Weights of a small transformer language model.
Size: 10 layers, width 160, vocabulary 2048, 3.94M parameters.
Architecture: RMSNorm before each block, rotary positions, no biases in attention or MLP, untied embeddings, normalized queries and keys.
Each number is 128 + 24 x the weight over its row's rms, rounded and kept within 0 to 255. Layers, rows and columns count from 0. Numbers have three digits each. The size before them is the row's rms in percent of the matrix's.

# down: layer 3 MLP down (transposed), 512x160, rms 0.104, rows 212-240, columns 0-159
# gate: layer 3 MLP gate, 512x160, rms 0.336, rows 213-240, columns 0-159
# up: layer 3 MLP up, 512x160, rms 0.362, rows 213-240, columns 0-159
down212 094:077139112138140116161124125111127092181147174130126153140157107141132147108121137101161126116121129117119170116126132125111131097125073127157183130149133097164098109089159132177118132166134155119132130119110152142132136163119103142130138104112186114122090133059129153198149127145117133174070093100099136146149139159105126093126122110148130125108134120151151124137155095181143155151098144123130110115166130168132143135119154106111151118163113111151119116143098092107125140125121107
gate213 094:162138107150103118136146137165152148122091107090085098128082108123068147148133123129176104166097101181136123124141146166125148129129148109127174131111130156082148133156141130088149108095143090105070118124144124148109103116115155142083119132138134123151131093096139099100120133113159141140110121113104139136135117145149076131149126136117167117095142160105142092127096119120112118114166125174124121148153095152087175103136095137170105099113153106117128135084137139110133126129086114
up213 095:127116141137079129114152132117122158109112112172099175143127145106136105119098139157080111109111135114102108105144119120102189120137156139115147079156151125118183123126111108134118117105154074121065147152130096150116173159145136107125123116109132168154146148086105163108139138168151140107134143119139133140117108127122119190110128129109155124129070091109110162124158112118160123107118190120082093150155103143122107129109124096109120126153134147115113169140104142147113154110104146
down213 092:089117095123165146118134111149149082076123142096145104186141121096150157152126131177164097123162141096147138128111136147142145140103111125118134132108165137136081102140121125102101170106118153160111135117126114144099123142124119134120110126117111120103146127128145120077105101178125125155144096162127145119125143099133137081093102132142146096166080159171127108128123111128115134109119126138135159161142143150131178202118114186132095163127150103125094088146152115113136134128106095
gate214 099:139171160152148121107172148102125178141133174136108164124133148146136095099122132083085110117090115143126144122121171138132114081155119098131144124140099136149079154105129144087135144099124137139192147157136077151133123110099107119152104125119117168116139123116142146147081140125133165099094169153081135136131135140127122118146124141100157094145063140105104128108111128112121107138097123106146147108109128111150130123088152136120138154164118093179128111110157094161104129146107157
up214 101:119137054114136147113108110139107144116111129167108104131135133145149180123135125134139166061144164116087141115119111159093119117149177173133134154132135103142124102151125127132125115129161155114113105160093166168120154151103130127103137166117095167105133168132148137105176116135128132129087113141095164135125159132171110089101123153122123134168114164080133133162108119182154107147122140140120136129149172151138127144130089136127142154098091160119133104159151090119100110116119138
down214 101:114133125108142119127102160081113149118141162154121091110107166167140133166137131143120087141128101117147078144131137119131139097090124137106094152123118131143144153167095158124119140098143119146150208146170151154138123139120130139117082129157137107129115108124131130177156118126114093138129114106126109128113145113129146161116168111107116153110219118129148123150106147072126185142149117138108115116110117135146131142119162116119142179204129107123108132115148161103153134150126145
gate215 101:110139162116127125125118160131163140116154085136183178119193110117103131129159119140131112088143140109134164135123117152078158149103119098154089159137192116143119145103109142121139119125140148142130102137114121122113161168082120121128132104128181148102102103142155160148122134100110110163147150128124127136102086113095112122164147183165129109158123130076148136121150143104123135122125124126104166127109113138138158161080126136105143173149151104173127143101141155133111133140185120
up215 096:092164145114133133102111161171126157113117137100176108175151076102103119135100124124135153129088143149126131120092117146121120146121129164116137092131117145142136135169139134139117136087109105093080116097108144150126150117167157130189152110141133141152130145087141125123137103125140125110128145113161115076132148148133115151165158090136158105137115154127148087154144138151117092082085153077134150115146118118099075110093099095096108155109120139159109144136138170092096111126112128
down215 098:153127126101138140126124144116140113168125153138131145130110123075112115152123110100156110148124082133137165139141137133114137101114137077167114152142124151118085096128147121083106122127108130116123126163119162157129159125122149171093128104130143073180152146127132092111147104121142135110118129139139105094105129102149130184106170133102125131164107131148147136136132148145123094125144074101122192161111080127083111204168132126168150131151141090113103114103115104117126140161101143
gate216 095:100128138111127117153085123159152172136139112143122118137120120151091163162078132119083137092118111134109119129117150132122125163149127125068154134136118075141094166185109140143141114149147089072107155127106100123094141096113162136095125099114128109110165157130133133172160132107081121153116082133162139135141145128091152146155133136127139126181140124135097121142138136132122100082131098139118066090145118128131150120131159108148117102114147129152097130130151139151141150073133163
up216 098:123137116149118139087117135158127140097109166100104086072094133134144175116102131147162105093071164142155143121146162116086143118091146124109125081101122123130135112109086103136126120143144137146134105146102139166153138146150118142150138140077092120121107160156154124174100123111147152108112131109159115129126122157141124112159135092183134169120134158118154075107146100142135117170137107132139150153147118173110132129109084097134151168132167144170140140117159099134129129124157157
down216 098:108109128102151161157112115125138108132140128132111133151145164145159115123116132147150087193156139124105097116146124130106097129117126129141137162145132128117117170122124136123112129100068124134095109132184107093125144129152131186134161163119142163128107135114115124092122105149123172080164116146101133108116144130147165136142110166113136101118094128134131116115097128123142109092144121166174152144116133171163122212148171172155133131091132140087098123115151163105116089138118105
gate217 100:111139154123116127096142120117144147159175139165153140109138145131135146124123133108147110135124163154133127148160123126107118131096160137116096108104142125123126135113093107092128154103157146180141136164132120110091132162103116110163107096146129151127135124211121133174157118122141156147187143093093142128121128104130115107136138135130095122123208072128109133172121122140124155129111102112131173066146118097124156088112111115113131100152125174129128147095156128155121130177119160
up217 089:132207090131148135140124147119103121090102147158155139098173106169125139141093079134141123152135133125178156136149117137134105141155109164123115142160148110119093165119171146123116157141151085128144131122077107123128116131143100116160128118128116104127138102096103111111126166103187153161127180151135113129144134141128138133123101140143144121115122135143149118103097146093069115157129107087169172129114149098162140105122172146134138145158151131107123144159115094137150098117169151
down217 099:139086142148135157164133046145148119101134133110103153148109084147136113079119137114150175149140099156129106087110133102090130131136121138129139105096130141151123132151122178158114117154137104096146047110136151137165090088115154128084151135129115102102130169102125123122130143103115110119103122132130114141139122089128121116112151144128118122136137125147160086130114107089152106132145154152109135147133126203130101142148124162118124142084120173088134117089116141105126136121124081
gate218 097:129098133160156142160147114114131098147139108115156146101125155137065145132103137169094118108143129056130144140119136108147108123174117125156126105149146160148146131162114209157155122143149158104082114166090126124107129171126117155112114148092148090144102123130149174128126140087148122134156122132106166130105107163123093132118150117157112170129145157135108126124156118155129154131150111129102147138121157169159167156121148151121129129130106079153131123175093147113139124133118097
up218 096:089158157123127163120090130153104170109148127100171107088119121105146144121126118098064131141162142091171154146107118143179089133117087134127114149126103126135106113155138166125181117139099108112137099122167117111110156153125091134100136147136153143087121162096148111087125106121125102182171164074146126152161140099135138095139110100141105142105140151144136146128144095150147128140130117147126101130102140106109117105124103146177107152102155121129105089130139145145106141145088134
down218 098:126119131136121100161146130113146146191113110129141114179127110153127126140156141159133145111136121173116106169143146134125162124139115122143137098137167137114135110134091111117126151152064098138076114136142119117127149145105144110105133144128126120148049121134131165131114147146146172106140121147128144161153124173160111128145118128147152115167095112130139138126131099127178132111140162123121138170118173179170099175126138130130113117133103133140119138233121130098110123121093138
gate219 111:126161124163085128123082118075170150112146095133108089095124143120173099116129133131112087145101118107083115152133133108129144130132079111113170097144106158121148146105141098100134142129176177096119129139078110115099096138124120113140164117093150126109098121127140122140121126085120143155141111115133159150121138127124127146185182100138099130128150134117110124123091140121144146142073173132140099112141141133097105129129115136099097122120135062118104172124121111138115141135106187
up219 106:150109153131108126154135126159140104113101097065142111128173114130135191158155158145116159148120098139135151114178121146156129112157132148130182154100097107123119138132121098144134135123095119102165125092171125098138102115134128133129118086172098148128148143151134122125120136112126161120076157123109127068163129180094185146116085140111149117114109108141136095100148095087103126124117131130101134104095142122146171141126166101102130142139144132161147131109108105116167118103136106
down219 098:115124115172163165172101167095123119122170135135146152129127160142151121153177171145131086167163160128108135146153128141133135107167178092115094117165163152160099132111109091104107147107143085146104142152160126179139086098138138143094143155110128093127102149128125133092152100163104106117131101179137093141140137136155105129089136140134147129121124141109083149111096179124128076130107123115147122198128132132148105125120136117142115152127135138100113131136105118135132124147121128
gate220 098:125111111114096135087143160141147128139132113101138149169146138145109101113148117169120125128143120118116105133148150100149165162093143143153142120131093125091114133160156147124142145127159174160112136160110130105120116149139163107162121141066097121159094153149128098118096155142097132108160153140074123103120121157137148124147137138166118070157108149127101141078146109180128193128111159150153121104115100116140124075088130154169112126145083090143148132134136101151120148147124131
up220 100:133157101132143100091121112141164117124166146117111130121151101154128131129170163116143119159103131129134162083093175115143110105156122096126146098119107094144134092138124137098118091108131111103101091116116102105115160109090100133126142163158124162135115136117100128108118147134094147131145125110153196128149075145147150100138146150117133174106124131091108100151172123118136071096169143084130108175146111076107152120171105130131150102128141104115128104138096128155102156115143106
down220 104:136156107108113137119146118118154141139125080133144129157150126088121129107112100097120137139147127142112127150143143175150170096156169130154126187143115163126111136078133159080116091127085082148110151115179133114133174132135131111112143122156133104101123165078124091163116150145123124108122159130124169143128146159117146133112126142157173103107161094128182112105159107183110097096126067108155128118110147109115140149139149109111150121116148144164130131113141125136168146129137159
gate221 100:167148108129106122113106151129167124124166118118141134096106110105114159145171093115135090135155132128129176141127158139137112156130099067153153120107139146109124158142136140111158106114138147174129124111102138119116177119113102122105078152124141078150129141122152112101137171111145118129098123208126160091089152084132157119097156121165141069131093137151073073109078125115130155140121126138130121103108136127138163113121162103101114132130125136137133127133078121135130123150129121
up221 102:138129115106113156170136128203097143126139098121165135134130103096107131126100082132115111166135165110161192096100123140085147134156123120108153133130135155132138146104082135140155090154140103087135113088115159146165148173130166108120102116148107139161138107135174144076107121157082131081117120139140161116124112103155141082124107138111133149135124106114096117078119163119107101130143144137102183118134117127120162118140116155134105108160131141135086138127114123145153151120128129
down221 100:103158148135136091151128137170144090150059164145147159140114093135105118114113095072136164117107091099144106105102134138116149145162114121113136135118088138140084164130123142090159106116131116136144140150140152124134090140168112129166147131148125120114115097113150156142064101095147157124125150136159081067126102135119111137160119111135123139117152128108133152132121140148131154129097137139128092107144169178074129193148104093137136120117154127116134093138147129101139146149126140
gate222 112:094112091143146156158169131118093106122121090131117113131128102159130128124092132109152119142116149125151145152083131153151123121132136133129169159100122130129079121106110114114147150103148093125150136122131169106147098112125148156152099106177123139103109076154149160100158124124136094090095166124124155135123138132131132150155103126122122051107080089082104127154101158099089118120113123134132145110102121092122123133091161103154176110144117145115127097151142137192164151147146124
up222 104:135148113153154100111116129155120064123128090095099132136139104140094141119108164135140115138138084136146148127155141127112130103108134132106159119113113133080124125161089179127141139149139145108145099091138118113082114120129101162146055106133104173152130146078119088167109139103098168128098127086098172108178138149119116149124101138062109135145143095095125128066140126106109147150115159112121077135127125158139121117135119096141145128140150138099104137115105112123121126132137129
down222 108:116132129161093115131127137077113109103084122151129142132120148177138092119107185099126089121128146156123122165145097113141133086135127111091178156121136145155102170121096118178119130173138093129128125143141194139126140121151117123145140161102129141118149096139100144150138119126146117106105189145139145154124137139120130112185138132071139123085097098123150122145111139108095135130123110106133110081165150125105119175093155106135144147151103115095138140145155119182123161125115127
gate223 094:124134122092095104154163096157131144104182092113108119130134137141137143140112120188176115108152121133119100144154136094130111137112148125148102114118094072134151162137110114116122166149104094096109161087118146139115138127127160121156124130139093129154089146146156082101119137078166142132163107091152149115141092128114132096119139165137165134164091084138138100144148128167153116139122131112112115118130107113142179138109115153163081152110113137131141095085149121137169162163124119
up223 094:142170146130096130160115089124182156167105143145121107142112152120159115121140089133146141106115106208120109123121123148176159173119117132127131074107132115156089148137102102143138109103085143119153126127128084113111155127132111125122112134126115122120140143155168133119144106182146143065094081151136134160164128139134141160208161132141131114118128137136128118112120124103128131166098165084129136128152153115137101098160097107137151119119106130115143134176126126113157144147136114
down223 099:153126175123106139137110124134160119133118112170120134148132123131098112096101110127108130131148148150131133138128173123155133104132107126137133130098121142105051097078132160144130159127085117153126162139119125148169169116101069158135160088135151192110135149114144113118133131092147136134146138115096073152132146143093130139138120118072119130128132132120135140176160144114098121111176164146153100126103158113106082165171085134141104129151158104102161117134115104142090139110128125
gate224 094:137164149156123107174112133166127107079128112140096101112116074151097153126128114110130098064121177155137116121108175155127135108133116135163118106159133123128165174130143130112135088111137167142118152129110119142143100115138097110136146150160133153135085136086146128169127119078150154148139101144090132123140152138157113109129169141105114091145158076124108083127097160115128152092159134127140150134128160114126117147105128163149119079108092115128100118110159116123152153111168150
up224 096:108146120120130146147150121128102091164114109138111154153115132129066133104122175127122138139087166136131150131140148094089154095139143165150155151128119120102159176136103119122104107117136132099119127103102150100118095120125114070170132177111117110141168122122075138134112133133113171121131119120076155069089153150132116132137097155159142130129149160134124134141167154138040142104130089140119124136121136112127154110112135155144187093128122093123142114166117126122139129102138132
down224 092:156123169152180137121106153124162107101154104134115086153155149124127149140123139098167070164161145145107146159151099132142116120130130098119116138136102164106133145125165149059121120120114112129167134100161128142169152114095125136131117112096161139126111134125126086125110149115131125149133121137139132080113132126138107107099156128078122124131167085110114159136087127145149147080162149129093162134111109145153111162147112173134153175095127126100133109169133124122131113196111110
gate225 095:137130115114138117095173104130124101172158090108114121130166131133124155076144111102107160095121136097097082125112126102122158151155156086150151126137070139178111120105097123097143109123134130144153139143095138125142100091132116141129120144137097163120115086154154125144128140132064094185138120108116133107147149127145127126149110157133117108131134131126162166135134147112086112146142142127115141123143136154128189107110115167090114167131118108136074133120115198095146144153115105
up225 090:131118131154064098140103113145175140106167125132101139152150124110123119138088100144094133123152145132096168142120068139119113096110135140123144127131130129120109142120118147172098102144140122150148145127129159153135108131119147113168167121152080125160172102168119147134124135116150115165122123177109116107097146104148133154144160078117133146133164069136130160132150095118121133102124122151145112132110173108157077117124068144110098165160153155120127156168123108124111125171163134
down225 099:120087179159132169152128109139172133155140125101129120122149159160114122122108098194123113140115115129135163107189090183134094111091076110139129144172115115153127125137141083128146113139171102129126110137128138097144149089167149114143117105108146109152110136133151162115142153102090127141135138102101143131152160135121164133148161095143110164145142162125131151107117151135089096159149113156128127129123110149119130079120177105123135150111142166101136135115075127148113172151126115
gate226 103:119159127148174124147102131134139166089158108179148166157133125121138154179128133122127105081125152112106082167122121101113108126109092122151126141161122118115111114131124166141162118161146110132109125136164097122168128116140177141137116123116165095112125109155119113141109141095080112123123177147183095117085139100143109131110130120160122094106132125075107143122133143117143137094105168123110179142102132115139128165133161120126129116097095085103142156178110093142142099119112164
up226 103:145134121100119159128139095147180172143187103169099172112109111080131152140119116151144133123127149171112140112142141123117107140094129157177127131125119156103111080137148143108152115142141060178125141130115104128111153151143090145162115132121130132154101142123130173136153094097141179174110152125113148149112097114134111139156152134139137098161157145134119114118181144152157133077143097176112146093150124122104139110144150148142126075135139131163136130104152124139128107119128104
down226 105:110162097133132133102077092096088163116099123171163125168108105120132107072150156132135107139112122124119115110107165103164147152118136162147144078117132144131138128078166113154161158120095109118148147162164120093131118109113097109098170132126124136120097164118137157106117148136143153181132150101127132177165112137119142173081104156119126131114130092145144114144154103083112119154148133136117155107133085120134152189137127135167148114113138134143148102124138125151132104092115128
gate227 104:105145160141144130134161121166130151124117154113155152132173152131105110100122087099156104132119164180146083094095110124123131129106146117125139159135101101117094139134167123126107134104100129132104083119129158170144121157137101145168086132186110162102119123103158080132122142072098102114142130145131131133127120163141087130132118130174111084089110171138194091133147098102132130150153132111114114109109101114144108154132119117113146114140123101106105152175140100149138142146119097
up227 103:090085124160102126116077113122172152209107134122127142102163081132154136116136132119130108101099130093157127139137121142123131093128154102139104127122105129179112153153140129102128151173095107108113191117146137147120126136108120095100128131129132132146116123094125163146104158137124151139124134185117121159128128134087112105139070138146090176165127164105099144104124133131107126135147114126177137148129113134153103153088128141113148144103141153116077101138125102130112143111116186
down227 100:135137115135129152168135130151163144160119156104162162111136086093100142128114151123114121095146137138124144175128142128118141090091111077163113120123118118136094144117146145147119158140150095104094173130131137156149108147137110155119083103117183108115095139113148136137185101120099069156119146110146125110090119117119110082094104130148125151138129138124153119114085134161149104184161144136137118139164128119087110201119125099118127145172137140167106108142126129087115147130135107
gate228 103:110099154128105144147102061119086136161145110107130136116174141093119162120105129154140150106131142123142118150142130129155098167142170077102143133131176109113123099121147120120141141119137106097110125116167127123120125167128121096102112142137128112088119182141129169158170128132122126097133137147122148130137139148138080097066074129131158128118128117139167130096137118138186124133124183158151161119146132101137125131118109067109132107136063126140140118111164105122131165108139152
up228 097:132104154108104165180120100129166131134110109165110122117168139143161156129140127118123126104156107131133174171106092134146188104146142080121089112111151111125178151130118129162123072103110146155153128180113120156132106143133149116150128092068148133140130148154109136148138146144140107144175139145131131142143120098135120171157104168105138128128098137167150111132097085121119142118148114147159131093145125149154126149102130140135071124120152162119112156120165161080157129137129111
down228 104:111135157151166083144132101154135166117095138092166168104144128117117158130073108083133144116117133149138168089122145180113136117153136136171131152128070118132116154142115100103159165133110148150104146119104113159128145143107113129166147135139141121130071113129131115128087131118138121112187095127091086169128094115076133115091119092178145144127159154110143114110113123182109136102106138140105122090155127117113137132106138132125146149151121149138094117074109140114141128146124117
gate229 100:164107161145138099100116142095137141171122136111100083103096096091150133145096131089099121121114136121093136150130089115123132121112165107142116142109122138134159136088151121091131159108135108119164144133117124103164122126155138105156073175140084150130113107116119157142157107111120083119061136102141142135118139142171111149149166093124108153172133136115146150108107082123104121109198122123145126085132135187128127119139105152166129097110118128149153123153126110164165118121130140
up229 095:119094143172120137119112131102171115136153090144105128121101094069144155044109158095113112146164159131116083093124114143111126184088159103091139101182140113143142112097140117086131142151136149152119125116155108116169122152147112125137103088151169115144174103094143107124157105109117121136161100117129122171128123142137113125130141119099125147122120099147090142138156174147163141157126149115117093118117111139140127129109116101114136121120147128159125125079153164140119139088117131
down229 095:148146154102096091114130151122122162154106113114139083103084103155113140199136111124153152129110102149122124163097127150140107074153123171144166167109143093137148110120157152116131116143123155096138154125080135098130145132111124101130124135117124136114106125152115186158096160137148128114124156104133137120117114143154132115104141110152153148113122143117182089150132089117079127124151157160141130086144115171088133082157149158168138104135107108145148119162133129151134110181112149
gate230 101:132140107093146147135133120154173158138151125110104124108106167106151167142102126091106153128123118077148075114090111128122106127151154124086114118108103097111157097184161119171122115123120115127115117097137095094135083144147130148138146125127119158144125144141129144114088133105104185179135092146121146152128138116095084127168163130123095129119138096132141071147140136167110161115108134119114138123097094126145145143136123155126146112158110165163159171076102141129121171125146125
up230 089:148098127128124123117119104129138146116122142164157134115106164155164118149129134115133134185120119177112129185124124131129152160099154129162122145117082166168125110107117124138100103128132126147133168146151100137128065155125134113086127080140109090107139116151085142081144088110129129121149167135128130149110155097135171109097125123170124139125172131133154155110100096081146096115127147130105110118144159161172107153127132151125138127091144177148095140164078097132139124155115153
down230 099:138138190087121096136124150080128114120129101123094142108116094150171152052136110121097175109078152114137097139146113130115112117118126115119113130111112110148114157107121143104145140141091094087126129148099114077139151061156138150173098134140159144087121123102106141155110157122114129093128137114128119118155141134139114161136090121135120147088165087112129134125115137059121139119145107113139142115144170126123164168131139086119110133141132158125124134164091121113107130120157157
gate231 095:138120129108149130094101102140167151149136127099158162132131151149121090145132139109080127161132137117139150141122155129117105134135173153104096126113136115105159157143135170177145129116130117119154133098101108137149135131122089124090103100097125144165168094170128129141121103123129155100099133146126081117168149085153134130145160123136133079110084125120129092097114092134105147141146101164115109179150094139094114108094110134134063134089142124163134076065136127123115127106124130
up231 089:142101101123170166119153118133120146163123119123109144120108161106113119111110135111164128106137102160150189156124137125133117106118155123109124130112117132176117128130123108102117109158101125089093125111079172134175109104140149099127089136155131126122171122100138144153162093129141139107185131112117096131123074119075071091148151137126104101125172167135103099096130131141091103070140139139106120142152101113109128141120112063139139139111115118123135144087111138132087155117111134
down231 092:130109113137133138110098170131149144172156108158117103118129156120120136137115115131151146069124131164084138152131119126106160141144097079132097078153155113073112153072140135096133159120124119141151168085119150125154111150134108164147149123145115142171068086140126120115149168142150155148089143158138145117100108130165152108127138146125098124138106198094112118113156142122113164124176141137126122145156116144090126125143118106106136123146151128127163105107106102145104112125104173
gate232 095:114116119143118144130148120147101119149143136167140137134137139114144133147101101155172142120145140134124116110136134104138174102116167110111094135133122119108137150088111114135138125080144131170143102132150110108167088142143170130152125095129132143124137098150089107147097123152100120140141085143100141180108168098146163150099113149137125126120114134078138128144080115153170108072179119118152137124147166149158165167089100108117103128168138145153084161116132122186154126136160175
up232 092:110152115117132119128098123140127131103141113137162145136118081123140150159126129137108107142141146123139101108150139164058111109171130129147122167131129118166120110209124134141128122122149178135081150109138113127164129190154158154107093116126173156109142151134113134153153115146126137110106132133100147145130116155106122126141114097138132135150146175119134120189154133085161165177143116117120148098084122144131117140102154102098086134096096149107143092146130103088104136134175110
down232 093:162116143125113116164170114101131156146126122083115143122130145153129169105171119117115134096115112108128142148106129131156114102136113105131155096152137099146110141127130151101126145160153113095119121119115146115110139156142134135130175085121138122163106169072117082102145189138130146144153152121125115117146134154151078153088134172159132149147110103142087098131124116108098133126088156126144107095143091115129101159151155104122154095175070113132147116124114122173127133076075110
gate233 107:142074122153119136128121156096133143100153128105114100127130096182100118149126084127058108134136149156107121144147145099126104109148161089138150180121153113118146151105159112133126106112107141104113147093122089089108131138150113136093118116118100128132106148091137068132143143115106148099176115122146117120087107127111193115153091086147114113121142136141163130149128137150161142171107114134138175163104180134150121091129137109109106133135141157142119147133157082118160129147131148
up233 112:113139081136134134116124147147138125155118125136085128124157138115050135112146168099143146134120104169118149117119103161156116127133149122121169106101176117102137092116152168098123142156159126159114137102124155150127133129113118138153152155123172142119109094116124106109144115141097166176154149116088134068084143136101133120086164150137131113093110128137130165135126126113147135171159084135108110098137149137108184129133137167116107111129096095131141116109075156162113170118108110
down233 110:133099165102092103162158151129128151140111075116141084139114143131136148157127081134117092136145135119145147086124141106100122091090123106158144136136126176138141187119141132118131126172100129114163152126121128168126158166153124133125110131125095132130130129131132096154136146092131130115149122131128125133180163101114151100083128119127058120132129114124125135149105148197085139140106128150110151100087132146130096137118157070131171167135115168128120121115166137116114151165114089
gate234 094:140130167126122100122120119115166146155147108169151134111110107123116138175166110154120138121157147135073163120105153161126103150140152159108141095139129103125099107140116091107137124120111109089106129106112128111142124164164174182115154158146128106101128134146130135149144102131137185094097131150146113082130082173122124124125113120132153130145137095124121085131094093151129129100131113143140104122122073137145150130106142138133079134129086134111133035129127074107126102124109113
up234 102:102073150086109068137138151126173150088121098119155114074126155105160114139108121104122112120117119107155159117149142129105113119096123098148097138125124100101117149114173116136113103132107147147100150124141139146119127124142157113083141127120124136103101100115071113048158136141141131126136141126136153109105150146139121118085098191107179129111118117176137107104141132101125166134140156123150143101111148129105157135162076117181121144144116125138145117118114124169094129114101119
down234 096:137096100145145122125148115145146084145149117130124109143090087164101107106088096117166165095107128162112089162126114074131146134131076118105146119120146098084169134144130150087097142156112126107162079125150123143109154120113116134113115123185099144127126156139149140146135152119105126154116146125115176171122135149120125089079132149140124131160106144078127102111172115114104128131158115105154144146126090145167094125069154110179138125116120113141126157135152136112131100103121123
gate235 104:105140117182165111168140134144118140098119144110108154106103163110126112124136127121136178134137108129093144134112153155123123119127179101113123100153114124087153172144118122146093117084135143119107114145102118122082137118140137118123168066130124093156143147121132105078170137138142154143133118121128138115135140134137161146137140110160159072148125121100119087071110133113123114166130129134119125089128080087143142195152120137119097138099151118186126140082108139110172108163113135
up235 100:142173121101151124158087144119152133106130121110172128106143144131164127119110160128167118157085104125111114119108134103117111163142101088144125093118133163147099148131111155180173104144132131137140158124130131154104117164059133095128128148186136151153164141107129143131125112158113163080119135114143161167127142108146139094120186124137126157110119127143140144141140106140111117116169175164131127088141135130115118110161083134168106116109131144111149164189107139117137168135111155
down235 100:117129170156111116089154139121152120083153117128093121126123131134142140131147180159116137144121155110140114081122152175128119123139153132139106140117119107151141155141141090111122150087142147134158101172076115122131129099130116108170137082093147115139146143102140156140140114108140119147090140170154120081128115178114171118201130156095146126160086126113132147136087121113144097158159084118132129124110166118109141149110111115111101135077154120140163196121118131156139112127143116
gate236 099:132169129094166138141155152094124158131112120159080121093094149112131126132137136134138117136156155134117129152116108105108145083119179099167127093088103089161094109121149130121144106109095103167144105122106136155086118143131138120133083155070132134133172112106108160123156137117115071127131120150067136086125134187143132136122135138171132090108175138115133099092157116109149124125156139152098113125163104139109132123140095144139159115118124112120112116135165114103118115135157080
up236 098:166084102108103118136096132170151160104100174128138129143166173137119122136147130144117145141112145154156155123155136130162130147167164156097111151140158145140110147090124092112099113116128103089128115130194101123137158129093124155130160164115136148080103159123103123075136145104139125106137119120148135115113161083129153106109098107142091129126116171113162143123112145109111119137113162144123106105142175124078111120103125116074101135156125120089112123112099163154142092107128162
down236 099:142123167105096149072168140126156098143131144134148102092140153134157168083102124120111115208089126123147129134113151095120108142143151125142089083136112124144124115104124107165169115135146109148130128167107139118108140119112125123145139109112150144125161137151122159122124176153134128107122122132078115130131121118167140091163123154125183175128130125124167112131123127159128109186125096115122144117146173130127108149057153138184110121084123122127142114151107122100095120140121105
gate237 092:158156122150139103122109098132130134119149154146130159109147097134127135106129092147138133123142100112107103154129139111101116124111167097195112107124123120145207136138112085115114162149111142099117101123120122118130107166133098099108161096148125142133129070121122141138175164159133158106109094108120152112062126125192070138111135088107115119100101154141107104121132117130107114112111112154146098138119140137154132144098155107145149132117094098108160149113134127196117119172133134
up237 091:133127144138142150133171157135105142139152102162082167164155155126129120112114150132143125133124114155152141174132136103105068097168101155181133157118135123141164142084115088100141100160109130124103113159138107164114126098086148120147106118100121103105142120134098122146105120149150143131134109115108145121123116138173132148055107136142128075084094132139160137081107144087141111123098135172131131130132127150136105132088176153096128121122144115148070124150128123108152118165136145
down237 095:104176142168130127133125132115120160142088150153096114107117142130108115119114124127134113140095134126084108080117130127105150097137100114140113102091154152149098148177138168152136098114150158156125115090140127125157167109126101133079141135119182151123143104116141094179131125103098082176172159149100159095188095142104129096156125129157133129152167107124142115099105134152113145159117122105132107098117181112124126114115105131108141147129112143099165111128163146125119136102123081
gate238 095:100137135124170098139117114121155140146124142147109138167144125138127139120111127095158118153105115152160111107116179142126113199101128128129155126154124143151153118138140114128088102137094095111155113152116125123126169135160155124117128138120116134159104116131116138093139119134105128171158098109180107061114136111157133159132125125120110099107120134163121131090092172158189131119195078121161089116127153117083150104088116104131129126111108103156122172152122138116125166128128082
up238 088:141118151123079160102117107143111125100115134129120095090110115120132075120126137158110115114136089116118106136084148143101153094114103145147106092064100144130139117095099078114131109181154141117096137078153156139211118144155105151112121112142098124130083139137143089150146124100137149117128136126118138109130102126142119189097096161157140190130141101125128140138141128103139139132124172159131125148128150095130167118135141129113152108125132097130106113133140073111099148121149110
down238 092:116118143077151153132108144160138121125173131106143100102130125129126090079140138161087113131134123125150100154141108109117124072107065138102141106102104169131140165154128101142090121125110159108107093118174097104111097097139136131139097135160116150154137119158152102102148112083112102135103125128131099104134144082138126112095169144151143121112135077132121156150146140103138097182116129156116145152089149149163104148104147146104081075115088112146111140111116137148139146122132129
gate239 096:106149184167123099115141137114103147147139144204146130147110106157122135154116144128143113115121139113131114132125087130121146132134163112124112139158126080150092108099160179134150085140135127134145152092168128116134126085127129152106091156154120143096158160123106135121130114142159161126107120084145121153074157140137130120120133150157153105147094116118111094119120131118173127123100128104119134169156128096117089105120130124111099120171136169081076084164117096140130152115173155
up239 092:137105175138143148129117167133135114121113124153142123123160100094163126123146189101114133146112150089160119141076126131089123149138129173173141148142104101073149148130101121106139105146098127087119113121100094103110116170117153167123118144119135153152120089133136125163118173109082122120122112121106140109099121117118107126123157115121115135085130141098112130138153130134147184092095098129156147095113179106080176110141121115112128125140116149127117125146096171152121083175133096
down239 097:158143130135160121098104147167152140117110132109126151115140128106153151135138116140176121141096114178144088109152113131172096104117105164171113122099167146139134107146133111119150148142142119141126108114123125152149149154119103117103134125150153132111122131116124162095114151109099169131184144129110151130122137103087094144153111089145103181118158153166126125164068162117092161115166106138122160122159125138108123104086088148110186130139152107131164092121158147092126177125124105
gate240 097:100126143168123129134108095100148124173105125122138133122136172125138094140113121132144099125102120163130134104159132108164116125094147173094111110117074163105137119101141111133104090144147156138146124137101125123164137120099071148157153123094127126106110135148123112103184126116118114107111134143112169138112172125129086123135128160100146088191109113076155099147084161075143133117114102141137105123091124124155133104116173122161111123120151123116141128145115111114185163096127089
up240 100:131135120136099113092139136152123118100135147153109154114096137140094107134098161112101141131137153112163077128113124101152140121130136081117153125087106149137182140112147099142143102125104115128102148143132133153179106130141143143153136135102117154147115099101116067148126127110134096163171151062139125117084128113096125096095140106115124122066124113111151161146156141131132125128130139094175148087112144087168079140118156143143161113170104132115113158127145114117159106184138119
down240 095:139136126118134091120126128170079129162096115109111097135140059105148114095114099116142153115150093129106110125150114149109113146148149121102115163126126143131100102134129136101132120118101122098135122130078106123100130173107139138124150132160139125123175132152138158119077152139130113105139153144120135110157109155159135189120143170155159163155177207131123157087116154151158160146118140107123151115131132163086113169135105138114086132091100130147133101127134132116128159107081144